Part of a small language model's weights.
Size: 10 layers, MLP 320 SwiGLU, 4.8M parameters.
Training: a variant of Muon for these matrices, 251M tokens, 7667 steps.
Each number is 128 + 24 x the weight over its row's rms, rounded and kept within 0 to 255. Layers, rows and columns count from 0. Numbers have three digits each. The size before them is the row's rms in percent of the matrix's.

# up: layer 4 MLP up, 320x160, rms 0.207, rows 286-319, columns 0-79
# down: layer 4 MLP down (transposed), 320x160, rms 0.138, rows 286-319, columns 0-79
# gate: layer 4 MLP gate, 320x160, rms 0.2, rows 287-319, columns 0-79
up286 100:092119167144139128095173117119104133113100136121141117150128092100126074103145107084157097144159133105075082126158140108102128109108117124115146157161118143124130115134112132128108185114136143133097105139134135102100081102098101138102161158
down286 095:102132104116109145125122142130160166127151176109141132160147133115171114106074077107125151139117144148131135137149123152143125136161148094127125144139134141154127134088172106151149105115095102128133125089118145135127098175147064096144161171
gate287 107:110110150143157107106115134122133118154130119115138092100160156127154120178108123144120149149104104140113157099131134160169117104086162130144118175084150150125130137137104148116147117148172124160188141154144133111122138124146127118128103176
up287 106:138128090122135119135081121117111127124114136124138131133142146157159104150105150156108122142095159116173140135118131126143173129143129117055152080150109111080073088121102109112139119134124091136134085115131093155070128117163128128106128123
down287 104:082130123075151147103111154158091118149113154162127131147108110132115096138094127105127102104146144110154114132109123120125090138149143115098133131130158132128113146103136116129108136124132107135073114121134133120166138152096067148159109094
gate288 101:160139117141166110118093164154120139123135124157168114127111082151131127104133123122171106143113115127122131121138117190128121141149143098141139124096123163103149100128154097100126133118134112131125092161138086099081122157147124130149126113
up288 110:123131137103109091169134108130163117135098113086108137113106122124183124128118119149159114137132126140151121152114094139133105120184174122117189123141119142121128139099125106114142103105130132140117115085080135160102141101111094150151146121
down288 113:119089129116140149120139139134141116131146145126092127109131130121117119108110090124119158147119094109107110108143098093139159124089102115138133094144132119150086123167118143099124125129137097118103162114101108135120155120098106126114111115
gate289 101:147131142107133077123131139154105132089161150105129119124180120106132126146178051110134135133100129108147160141108115110121139106131131113097105082138135128139099184118203162117141111131135112170131129142085141159140119169115157113118148108
up289 100:116112130159173113124129119151138092136155137130158148119082097118143143137158120133151124131134117169122112120123108069131109178136110155130130126167163151140138127133101139118136136153130145130117130102104103139139103123106185155146111158
down289 100:157123106137154124100106108124142185156101071093126146155133151141122123183137077124202137134129125097179139163150121118127110154123132131140107135135152114123140149135106136078115055118097106106122142138156161122186143099096124154130106096
gate290 096:103120136136116108136154165164182147148147148133135161126123152137143154184123134118130189116153121149076145115105172147144098121120095126083083107146070129113137158128124137121104133106100120107138167154116135166144099128108138166092113125
up290 100:134110175085139111132153166118127111147164119153142152089117133144153144133096103090090129085114118140117121136129134135117114153088060188135113126121145123098135146138172128119103149107114143170118106127151148088124110154160135144139123128
down290 103:170113202105140112104125131108092114111145094140130131119126129120142145133073079120149100122126070157135139156136104101105135123151121118175129152142133137143146138141087135157103130124165143127144116145138135110093147150158081113130185121
gate291 098:116132108151139146109113140153146095146134106122114153133132132144140113080104090121148144149104115139158145140142139116105128145159116137107127128124142145104109122116187113129137154138116126157099144127144103100079183139143150091143119140
up291 108:124103136116113127172156109099095111087139135115088105088127159149108118135171143114122170143114145145151131148131144097143129119097104120094103101129149110126114135145151093159177127120113145134144132131140155127094127147096150112133184123
down291 108:117132096169147188126146107132118137125135139146139127137111092090122118120126147074103170132126124114106152107124121150100134143130115135116079127151105114165138125123143152138168132136133148154153126096191154142098168145113154053163105133
gate292 095:108118130074135113141150116148117118099132102101130070133151053110123119101089121126120103124150146167150115155104119163135148118154101138144125168131138120157135083138158140145116107127101093141140136156101137116150177125086123160086159129
up292 095:113129156111107118139152110136137169094122154129126109123146177122107096175105139150139115090155138202111122113122137156127125121155157117146102103149182099141131168126151117162110124113125091155138146094108108087135116130142121188151135138
down292 097:075164119123141127143095151117194143149087160140121123143154148126107147169102128126113150095167130127152140105145125104112131109098136078164112141136135135144133130133128116139135139166130080196123158105107154102104073133120144116101143114
gate293 101:132064097112130093140088130122138138166134128090087127186106150160099090157118092126093129150132130089138126108160130148144102137123128108111105148111123148136148144114113147135134167131107147141130139122092104147096092134069102114120100104
up293 105:119161089107219155109122126112095123111111142101152077103134092138086094151101151133123106143126164147118121158123157148153108129112152124145143140103114137145143100101169139147138097134109109104116143137123113084144157131137116109152133139
down293 099:113087108094102134104132065160173140148107105101110159151125150139099092141127162093110120142148127109165116092132083152137163142091123118127072137130132158094156088132153124128130070131156131087095147106158148171110076128107129126085125088
gate294 094:126173117089118111118134114099104119112145100136134136160092154127115198137096115155148111120109137133095184122101149109092139136108123125136111142178115094146127143142109119173089104125090140081141122136129097120138131115116149126121119152
up294 118:153135112120137124116106100164126135166105120137158095152091111116104129157118077102147106124139137126134088150154141152135110113139119104135127113175083135164103126151126129129126100078097131152141146110117115100132115196086128149128144123
down294 116:093086144158112150119159142133131177106150121133121098044134133139073132129108112122136130112132143137130157134108091148115122147121153152136173117165119110146136175151109145104108131133131139104139077166109156108125124159114145163081091164
gate295 106:159169136110155151133171091075128113116154125103126088127130166134098114151116149139101109115139144162115167117171119167152117147107152099094147135124146110114153101124114095056105138116125169086143090134085069118165097127125171162092147128
up295 098:120148168128148133103139125113179113078096154139130118137116157160130071138106139115179148099132136099147137136145150128122104140127076082151099130158119118163152160147121124089109147120130087148119095123126165164139143132113152142088153115
down295 099:118116151143115124091138157141101126129067117135102091122124140110103075145151102113151160127154103108102139167091146154113128088162138145124069106099132112147138134139150138139174140112103159116112144150133113095098176087108152107134146110
gate296 094:105117111113128140131117100159132146130136111103126140140121114102088073140091157143109189096107118151133193121099143137107170108089145157135146130123168117122129093148150137159177121113069126089093147145122111147136155094102132148106154141
up296 095:116102113142114143132141096151149156145125107130106120131129138100207114125090131143163100148176078135181123100147100177132083154131108118202123125116100103143103107164132097155087119100188095117104112114106145115148134145135117121117137149
down296 096:130159115113167146160168103121130124153128127136081131145116112129151162156149117112114125144153100115128142095134123092117093126144126109123113133142143111130120152136070133158118154098153112140140090121125057174127132158166127159143110150
gate297 098:124138127120149122148124148097134083148135117096172103119153125126112139116124139143161107142174111124095111098113105169142079144101160177119126129135113119100134112128160081117124143145060102114139134130110159134143090114129121143132110169
up297 095:124107138072140117189164163158138139138154071128180150160136129149117156140107116125156137113116138114155086129108138103129086137073163093115160122089168079133143131129132085137136086127128161124116145162099151128116077149142099093128127132
down297 098:103132132143096162132069139100145175162144070138149107134154114121147159144147093116147119095147136150113146114140144167106176114106118117126102110124117103129155084152131147154147116079147119112068124122149126098125147116133133160116148089
gate298 099:089093115147112158138101113128159177114133152134119129163128144122155095131081119111139147161080120183139121099116145105080129137137138150089125123103101144124121164124096122105170109108120130175104158113106070156134110137096145136136156153
up298 096:133108106113109094169149142135102151149136164138153124075117098189120119114127121140166120125140123143129187110139109136100146123061133148133145153117103146141144127102136111116076204136151133098136145105124115140129144096083149101127166121
down298 098:125110107152165091093128146104133089115139128136130168113128150120109122179123076138132083136162124068104078139133143132138147096138129111157099081140104126105154104113105138168142118150113135127130144156140133104105129144115139126147088151
gate299 099:125099121107101130129109101122158138115143144164077132143124113147071157139120124108123121114103149124184114110122137098141176147103151135133102158183118128133160106135127106090112148142128102098118129099119143148129166104116150118111195095
up299 096:119145111140155140150095113126091153110167131182104088134118144126123146142104127163125103135099144140149107124171123138141119063102149140135141131110092141091117115113096138123144105100168103127135083170109160099134090101098192176125124123
down299 098:099111138152125106164151132135144139111146122183092139087126135147126128123115149135131121093105142118152120136146081093167143080119146110165142134152130117097147148112141118120107094109153120156110128102095129122117137126080133143102128131
gate300 106:134136125165116101131131118120093100156141105113073124162135111122109145133071145167113118132155158132147098121141089163119114115147126138098127154169119115129122135174143166142134127095137131131099113090127114109135146124164132160138097130
up300 111:162083118102122101132087113148120163083129173164145149127099078115111159153144129103100104123093090163116178128066151134132111142121146118173137126157096128143135130113144126123141141123120162152115114117168110112111090087132120128144109144
down300 109:124125125161105120109122116166096154118157135140136163097137146089124137147174124120142103139144128111120109179072114139108089123118125152108152084125125101116140132104165103143145140140106139093131108148135148104121125110202170173168104163
gate301 094:130102125116121130142114147095157095143076126146192128121147171154108139082113158129150122139124138139114096131153157142160140127141122138123108117101177148115146096176131114151163124136142124145099131118133110149102137137122138133114102143
up301 090:122119109166128121123091111146111101131104144118096116107131114164146090115123097119138147135089105073120099141160095149100158142135151136099084142122126153172105161142126138127071157124131115139114138119142162133064119149124143154055154095
down301 101:126155117135124130111105117135090109104175133119103063139139128139132114123109132102170130090113139075135105100135130142114153115142141146127065133124128188130116176125154133113085163088141089144136123111142150101119143116157134126134096098
gate302 101:146099108116118130137135167096114103123189115139107146126091118151108128186138105150115109124123132136154135138110110130128119120108110142121110108086137139185145123165097181126131105140147141133161134125142102137150144173079149147152127096
up302 094:152141100154098167124137109112125137122113125140092152115125144139180099164149126122156134177101092117117083113177117135105155131133167139110103097121064183139129108107155113096134128095133120134134142131130153102109093116089126154080101158
down302 094:110128201110106120121137119122140115117129130114117148139136082121100153120113164115170114098110131083137111080096133154144168169132094124127128142120126093110178132115143100139146137085112148123147131126122175148130140135150086090160149114
gate303 103:137212141124130091168141133148171103089090134094086091130145124138133123134080133152135124126135117121119137129100122163104193082170103160114124144106127132086132161116131131141146138156098098100131125132075126091161123140117142171105095147
up303 103:125169108138168139143179103124125129136126106133144088109158142114133126124127129098136119098112160121146140167137160086114151179083138123152143144111091123125103124081111127126133137105107132144147124132126106146105102134092140145104167132
down303 103:139175151151135094145112146128114117165108115104109167104141097135152093146085154086083126157109145130148174122102103121114132107139119132154161139159126142156133138183152167127150090110144121115139117066136143167080133133110113135085125108
gate304 105:093144132124139106105153142107138095102097115109101103127155103163131103162150128138125094145094193139135142156125131114125129102148116142133135082108143146118166142134105112153110104108136181132127122120133116148118134166121144142131144113
up304 101:103119107119111061103116133161100138137126125145114104163126118100113119124130139110167131143130092153122083133094168155120185124097152081158144126126087120120083159104152165099122093075133153186122115118115130126148136123148145158139115106
down304 103:116164151152143114157149143156114116121162118161070139131156148142126127099135166076100126094119118104137105120141105108175113100121149154097110137122107179106108129148144144131152150104171138069138133115138164117175123161147132107163115128
gate305 100:159117134155143148139083111096103131090112095111163122128141104122144159117160156132159088148140136072113157170072084133114144108130108095092115133167134123136117132141107128108112161160150134074128139106137136092148155158127127118120095146
up305 103:108149143134154162115117071161158111139094151155099145133139128160151127148134114143082164154120123125119067199126145134151143132115143117142122141152147110122140121105126120168164119090137116133133144100129148117134143140109139123094116156
down305 100:144166077122121130139160118145171119130127132146149130124117134118133130113168079117113121129153102111129153128134192101138139149134120158107133159107126125110118105148119095127124136128150156105137109119113118155122128118127118121161141133
gate306 097:135153148101150084101123101155121106149139113096115144148138101103135163126145140168148145144125109102129136153085118102168104138151137171111099117125183110122149102095170097113135125102088118134164133148136137128156119146152103172117096098
up306 093:088133123082087097137167113122115106110169135136155138136117130152140134121147109110138127102104107149087131106163154146132122113104141157152169159143112171112129125163118118117153116118125141113143149159139151150112170140157139137126153098
down306 092:153153160105084147124151124127137146119127153175137143153122125129117090149141140174171114140135100154149137142097141156086123085136136148087100166143140132119169171128157128169119134135115072137117134172109143128123169120096112101112101144
gate307 104:116127107152141161166148131108144132092167149152134133108152098118160105112155095115149106140130094110131146142151141129116143140131165155140136122109148157103091110093139152161087117132125155147151080158163091107149102100145150100133099123
up307 113:118100103094146103138121167165108106119113117152159124124097144080129125104129156081106086143099125174120112132116111099168116121146101123132099131129107118184123189078140135108104116117175139116090124147117137085131088127134125111093137170
down307 108:121152113150060118134102113102137148161098159132160111126101145133088177124131113115113094125098129135114147172144095107122114106121120103107129117127143142105125125167090121139138100150144140145108118128121120139124164176118145110161102155
gate308 096:114130112091114148135110152108137151140115134096145104140119142122121147147129112095137098134154100147101077107148127144118117133129117176120175086144158124190152185136104114128140142096124133131125144148140106091146130183115079129139148120
up308 096:136139140148125094120140108132109146084115131179131154164138118134188056132095119132104154147108131118154134159124106118132109166133136154100065140072102114128131119141159129133113132154104135141157106139087135136088079122142095112114154167
down308 095:145130121140136096119156120124143145136110104096166152108113144122137125134135104204123140147111160154097174108115123104118136115146131095151140168144122110137143094184100127109141117115122133162079115104096129143137168088147155104110106121
gate309 094:137136103157151107154117135132145164148155133158075145133133145110111174124126123140117089135153127142116068141129193140132121137140140108175112147154175115091194083145130130143178120152126154083129095133111120114162111114122147141148118146
up309 092:123104147124096149137145142154132125120122099111073093093136168169138152116124119104080125104125086130143134122152156139168145140139162150175103087116121127165126091156109128108144104161087155135110134115163141149118100127148130114121161119
down309 091:125113129078133102158115076151102129086126120162133104140131147122151140072174130113102087092140104136090176125138142128169140104158136139162117103106127144137102117111140140122127132126140118109163087102176139176107153168149107156154153139
gate310 093:154132154119113124126150146156164087151152132115137118136146133160114156158134159085120120112125172109113195163140103154121082120116108125155147124134137084095103161134114126121116144121147119142126146131136150117119123167173173131137147132
up310 098:148149097119115117129091103120143117177097135154145129158072116119111108130140098143122136114119165091120153127145104091109126105134144103137140152175133126104120126134137090095168154100118128147121111091128133106119158137124114124121094062
down310 095:113161120095097103105169126139154101147140136124156145100115104151163133163104146156132148134109156088096094114131131108141139120158151107163171152151142123165147112113093134121134146112121113099160133151132159114096103148123139131158126120
gate311 094:138092130129153146148141132161068117161128139113141144129138084121131100125137112119168141124087133174125132100128134132144116124134149139132120148145140133144146133136190156149141141166119151166122093119089145156118157119147127103110139155
up311 089:129149111145151121148141146148087141108096122133071157182127105166155086114165097112107124130138117144141124118137168174133142096149098135125132124158112168131149160121115146096109122172169133151144168066125137096165158105145135149117089148
down311 089:147097108115154119129160143169110132148120106102116114126128105126106130129160108127169106105132096150132135098157159143130102106147126111164135111179116132141115136081162127144148056128146091137178105139145134126161155160120131148084128138
gate312 102:104146112175103115121113169079123089143120099150127143125117110137136165112153152138154132125142109073165149147110104128136096150148146141129165163121132164135147152156156084130137124110138150134152143123141123142080134151128107125099103135
up312 094:125106108119092097136149104111145109193117141131160116098097110142101168131140128126146132124130158119119095155143120101093078154150117127102175155133141086147087111114134159150093102156086104131116135139101157171124175127136102134099090129
down312 093:156128114153116124093106147102182100131128098141139144101142128116110137171142105099188155149148127122130091112118201111104129175115129151129116173119128110134098129125139148118121125164157118130087175095138112136078125174119110122077089106
gate313 101:111132105147149152119135138086115135109131102125107105161170172125141134113084100096165128102150110077144097135122124156170149100116146187136114096115116150107154114127098122084162100123115089136159120128131142143134104143132140157093153157
up313 099:146113101093140147136097135135028108143096134131131137103116119125146170110143137128143122119171113138122155107124123125154072158124143117130154152125158166112132146142141109117137119118153163093172124130145162140141137115070164132148182154
down313 096:133122120133127078126112152119158107124126095164115144156136142125162096123094096143169115142176112159143153164116157161113130101127144115117069156114127112134117158139149133106153150139106134160135129120115122128134128102140088118102110146
gate314 089:129119105109087095118126152113129067122096130143089100110129141151154155122137131120146088132131104094124131131191141103141146127118116127156161102091128142197122102164093086138119106112104135155166111163112143158146148124161117176101120113
up314 088:150101125099131163150098115149127117138139165134137147110122174124083191140137163131103131164095096128141120110108141136124152186178146124135109131161142139120108133104135127109152135140070128128137130136105134104109144123101136130106168138
down314 093:125099119109119112141128120111102134132117133119135117142100129100096113051151167146125110115113149134173113090111106077107122114122134122154187125133143124149096094154157122095118141112094162123135139170162137066129126140100117170111104155
gate315 103:109160122108155162121161152103086113076124107113095101144132090100151137110146143144127095136128132160142127103119159130147151162139132088083188133097139126151115152114142152179123152139169141113138131114121087106153149130141160114127146085
up315 105:109152109143122111126113139148158140126153115163101116131142108140129118097168135149145095154063128166132118091104129155089147089148124136153117161143188146142143139098153128128098117131132175121086098143146130145113077151197129100105118133
down315 103:097116119132118096114103106099135140086137103124151116154140110138150138143135120132094101061094128144171088118148131140106117115127149161115139123120144133161113094133090131092195119152111146100133124118086132078113131145098100110166086143
gate316 102:104154180103087127130134154118170189140121133115131098147130178086126118163108176145106121143112143119162144119116108171135119124164099163132137106110175098140129129182084127121159120122097146122142121149092129175082130117109132151098099125
up316 092:118110185151141169097144163151148140102153101161116112180169121087146118122138144103109099135143122131127159128105122133113052155129142167100171115129120096129116142129123119108131081126109148137146084121096084120101099149128165120133123146
down316 093:084132079148143132120106146134076170145161135089131133109161122084140124088117153111071124153139142171132161105133124120108112122140181159136123147140131139172139153156139121110167099135111133167094143105153155151122123117122134136193128136
gate317 098:123148120135119152164121136093132115071139109126106116117116100099119134085131150108179175137134153149106119150121116170153079109107126120151137165137116164130147078125127132136091159151115158111093109071120103145100174139134125082154100154
up317 104:123162131125136099124083142140138109162156120124136149141124107141144120160124096100166130089143139093085122127147104136175101148142100100099147117116069137085072131136149111071147143135128153137141131119144156122142126133157156177132090113
down317 101:139118170097107145139138110133120141122124128153131129144139112115162127116103103076139164095187141126135119147185151119141122159143129129155155119118116127128115157146126159094100145139155141111124143090127091095115164122122119135180131153
gate318 108:162119084137151098129143170119145084127090132133125111183126145134152144112112124143137098092057111116103151136132155103117092150078115097168130150155121154117142087087100189115161167117081135153131156140141125097132173135127137144130137124
up318 122:148108098098134132165126173100134105128092139139112069153079132125130129108114149144134122145082135129137149125147112115122100144109146125163146107157123148109128089110088144110144098098110131140156107130134144112141197115143145134111121147
down318 113:135111120104115151133161140118165112096114120122133129205098187120136138150124144120143127121092126107136119164130080109148094161115141118126099138142121164111122135075081160113135131099111099122129132083143164118112149109110127160077169125
gate319 094:138104120132126127115109119091140083143141141186103143093116103114144151174146134091134140128146118128135095145186127121144106073130104125118159134108103123118153100145136100132142125095112149103161093175108134139160096130132128109136153116
up319 093:106099119142116108106091095097110105088091133131127152160145119149131134174141091111111104145118083100130142113139108090098134087077145169148152145132119101153126139108159153140145181106099091101119088104108085171116132096154141136099120090
down319 091:143120108137126114141134127101121114074096121121158140165143134131127129129147077121159087138119112145148156113116105125111166147104116170132136135126143084113175147144124113121121117113103103145079155143096141149143125060118142138119097063